{"init_std_qkv": 0.0277, "lr": 0.00699, "weight_decay": 0.0, "warmup_steps": 200, "steps": 5511, "dataset": "wikipedia_en"}
Each number is 128 + 32 x the weight over its row's rms, rounded and kept within 0 to 255. Layers, rows and columns count from 0. Numbers have three digits each. The size before them is the row's rms in percent of the matrix's.

# o: layer 5 attention output (transposed), 128x128, rms 0.1, rows 55-63, columns 0-127
# v: layer 5 attention value, 128x128, rms 0.118, rows 56-63, columns 0-127
# q: layer 5 attention query, 128x128, rms 0.112, rows 64-65, columns 0-127
# k: layer 5 attention key, 128x128, rms 0.105, rows 64-65, columns 0-127
o55 107:103130155142121114089073113118160138208162126085034126139162112117130153135153083131107135128120095151167150133131176155145119125160112132084148137117136163143117114171140121081117116147137169124123088131093137161117168138091073143103178130086101096112125110144126218128097058204093165102157140139044148179083159135083152115129104091125119097102152101152105142162060133168134184198106
v56 105:075069140128127142114099100118149152100136115094169159110165171173105081105108170139128171143080140134094169091141114076184087178102081127076156126168078114185150226123158098198141111100119130168079116125124146158115144124060129104119102102112056172144141124170142126142114141164102040111112170127145154130088121157120082105129101155165174147154133158123093107128146165168153095120115
o56 104:163206154112174076089123149156137072124149100162122109128131072154119107216127097127100092154116133160130130143130131125085168153160146144168152157072094120105148072182106132102128181144121065072188153085119100108131088069177146149112174120145186097085093111106092104124131158110095175131125060164138141076159111110132145147136151129150131173109133091155112196123098083135090167123138
v57 106:109125102171127178162130112153094161147071118147122134117130179142143174134166139177092121131088119137178147120156155095150141093134134174133131110079153117117123076110105116017165165161200095138113189144126079143130082143113073157116091135150097074099195078106146166072077165130137072070145127117142101160066113100133098178138104159113149126110176118105112145112106118148164172109098
o57 111:112080110073135158102164107127173113109191193159122082139041104132063165152103105078185127128149093186100103105133122135143129180097087129073075121163138145126085191128170139195094119131102119120127121141151179104155157133137144101122179106128134140146087147153126111144169101094065157103110118185113134150153121153108162109147163146128099160128062180135199126152087128094112093092127
v58 119:129145126147105114163044114174122143097095127137115140120137081161110168138104086143174121153143186139161083147138127088141196131118170110124073158105092175118149096146107121061073148109194129176220143106108119133163138125089176090102136142167189083140141175082139136113130175157114109066128096070131079140143138114145072177113120136101139110150134119139093113174135113160088178126077
o58 123:134088153103112152099178175118139158133187132148171129153106179072185134129185158108097131052118038139126132126082117154134129097103061102111167123178149151142105108101145071118132097155062107098056120116157160085119115134131079121178133110136105161143119092125090137163105119082143092132152171143103143103131130123103205066190156138156107147158128147166155156129111154086170129102172
v59 117:133147143136149131103151137171120129195124158101070134147099200103114037117132107135166064141095086153188175109162125125142138056141108094109169090087095166130094166145153194183116134180142098085127163172106124135144142111094165106151105086113139148091101052129156072120133112065142146136094130139132178131131111178113151099116069188144104142130127138103126086169131131156158175119106
o59 127:114102110128173142167110154068141136084127161146146111094189024170088184101108140135082158160138104145045095188130088125115069187131178145122123124149149099147163105106127121116156177097169098141089118118167141126122086147181122163119122161135114114184141186104114160127128122136172092083135092134131117167145132125183107136104162097155145125059123107170126159053149122089105083113133
v60 118:126078126119147081138123081133104119171138148076145166092186123086131166049147130058146169163180104148122144166086130090170131101068158080144094156118111064146107166158123142134097145118121064109140137159105108063129078197111107087110096100155149115128190181134123130119110163149150135132114100116136115115174101096157135172124144195090136149129096153188189106127127133159160106189111
o60 122:119202148155114212106080163082181134118114109162112104142106117167136138194079144149127112137128147102225104072178118158115080129187100150107142130115122138127159106142081139092171129173081114088111107158151151190130141127109139075127148115135092133146112094164153137132123078101099095129095144162123164110030138093100163125125134086192160084124084136154100143134131136072127169109138
v61 122:099103108172065096165151113122145155138097137115177140090153137140139122128163103156138076060217111110176132101114125141117140141138196144117166178105089182145082067151125108070125163124127159108134176145127093113087031138125138117161153056155160119163165129093149157085167126152142154132095095105104161139072088095143095166116115144139121198116132140129129138097117116141109195160074
o61 127:151093132094175119097126151161175109121205128095088132165075154143150171096108179104149131177131059155124111133136127137150079125119067114138078121139146081092206112137135143133082128132136090078080091160159178138180169136131090087089154136151102147106109167163126174110111135078102114124132124124121126172098178177146180098136139106117106082118133126118132072168130185053189089103150
v62 109:134115132136082147082070125185154135103172139143099150089127131127180088133070140138104151113118118115120109154150134118108118133099081104172163145114062099077133124144133159150141059129093132104085082149180102211123178086170143122111109101137203119091107088178076118159156158124168124124132119128162124178067125168204178143138163151139092094116142121148160100134138158084135091126212
o62 117:175098123126153107111097121089067091171116104081095101210113142126126135162170116133158123156114166093126133125162127176179101130132124151104122048159121168154137101159163079116147118116109082178189169114074143060144105121152123157140120144113058150180127196124162129089131143171133146111131167122168101076139131135133044162139089101144184130076131115110117186084091110159146127112091
v63 106:106189132093137100060128126122169054102124163092129180105089110068125108113147101102129077123013189137150161077099101131132130135123154111149144123109083118114160158150142154110164139147124164155139063112150148096103135141135166080126100093147100124112115116150100199120122156129145168180163150196166102104141168112149115104082098153167174141167141125129100145172099103099147174174071
o63 105:081107152160167143203132141136089148109098111134098091182163109153155154179128090136065180130152103099122103187144136127083095135144108133120157146059181157164144132128062073119037142099122127116053135088095087133162094108123120159170159165099160136115151136127151141109124168141148114125130178085108138136135025147153123141130154117141107133090089179139184110166119144145129076100162
q64 099:141158184155164122139131121073156111092084126116089100129092111132143097119133144139099165096112108167195134121124130141095120122197081131103037091081136186206117082149153102121151188191111041082143139162197149121114138151123100110092135121139090084116085093096181159090124121130110132158084115097113171119096141091159149118115105158136125131096124160150193131103143092153151156130181
k64 107:191103164092188170097090168092096153149128123174158150141167053108146205154161117161145120170116144098104173132109087118116067151107088217140130149153143075118113077138154144041111131153106148154142120164086096139105127120123191079155064134148135149128143120106151087158131133068142124114116108121130170142124142140121176116097063137171139084153130102149099120133168104118161095074112
q65 097:101122168134112179110115140110092132095097159079124051119128109043126142158135127112195165110146171130068120154138124158116106146143083154059105126149130143102193050180187156102136119185096154131083123113174127143079126226183112103164111118136134105136150136159134123101141122182147099081102145198102071130103117152087129126115141101128136128072159083154098135083133129131125126100130
k65 094:122140194123188137100131119109119110138171171136124158123080179147134170157103104172101150124137167032142148142191153147113081126167078176152106121132078121112066069146158114100142165097096130148185116108117129114157106136110156108180099095153094108099135204109142181075126144152117153093068182103119155129130133162160122129129115117120109113086099146157110164101038120183132112180110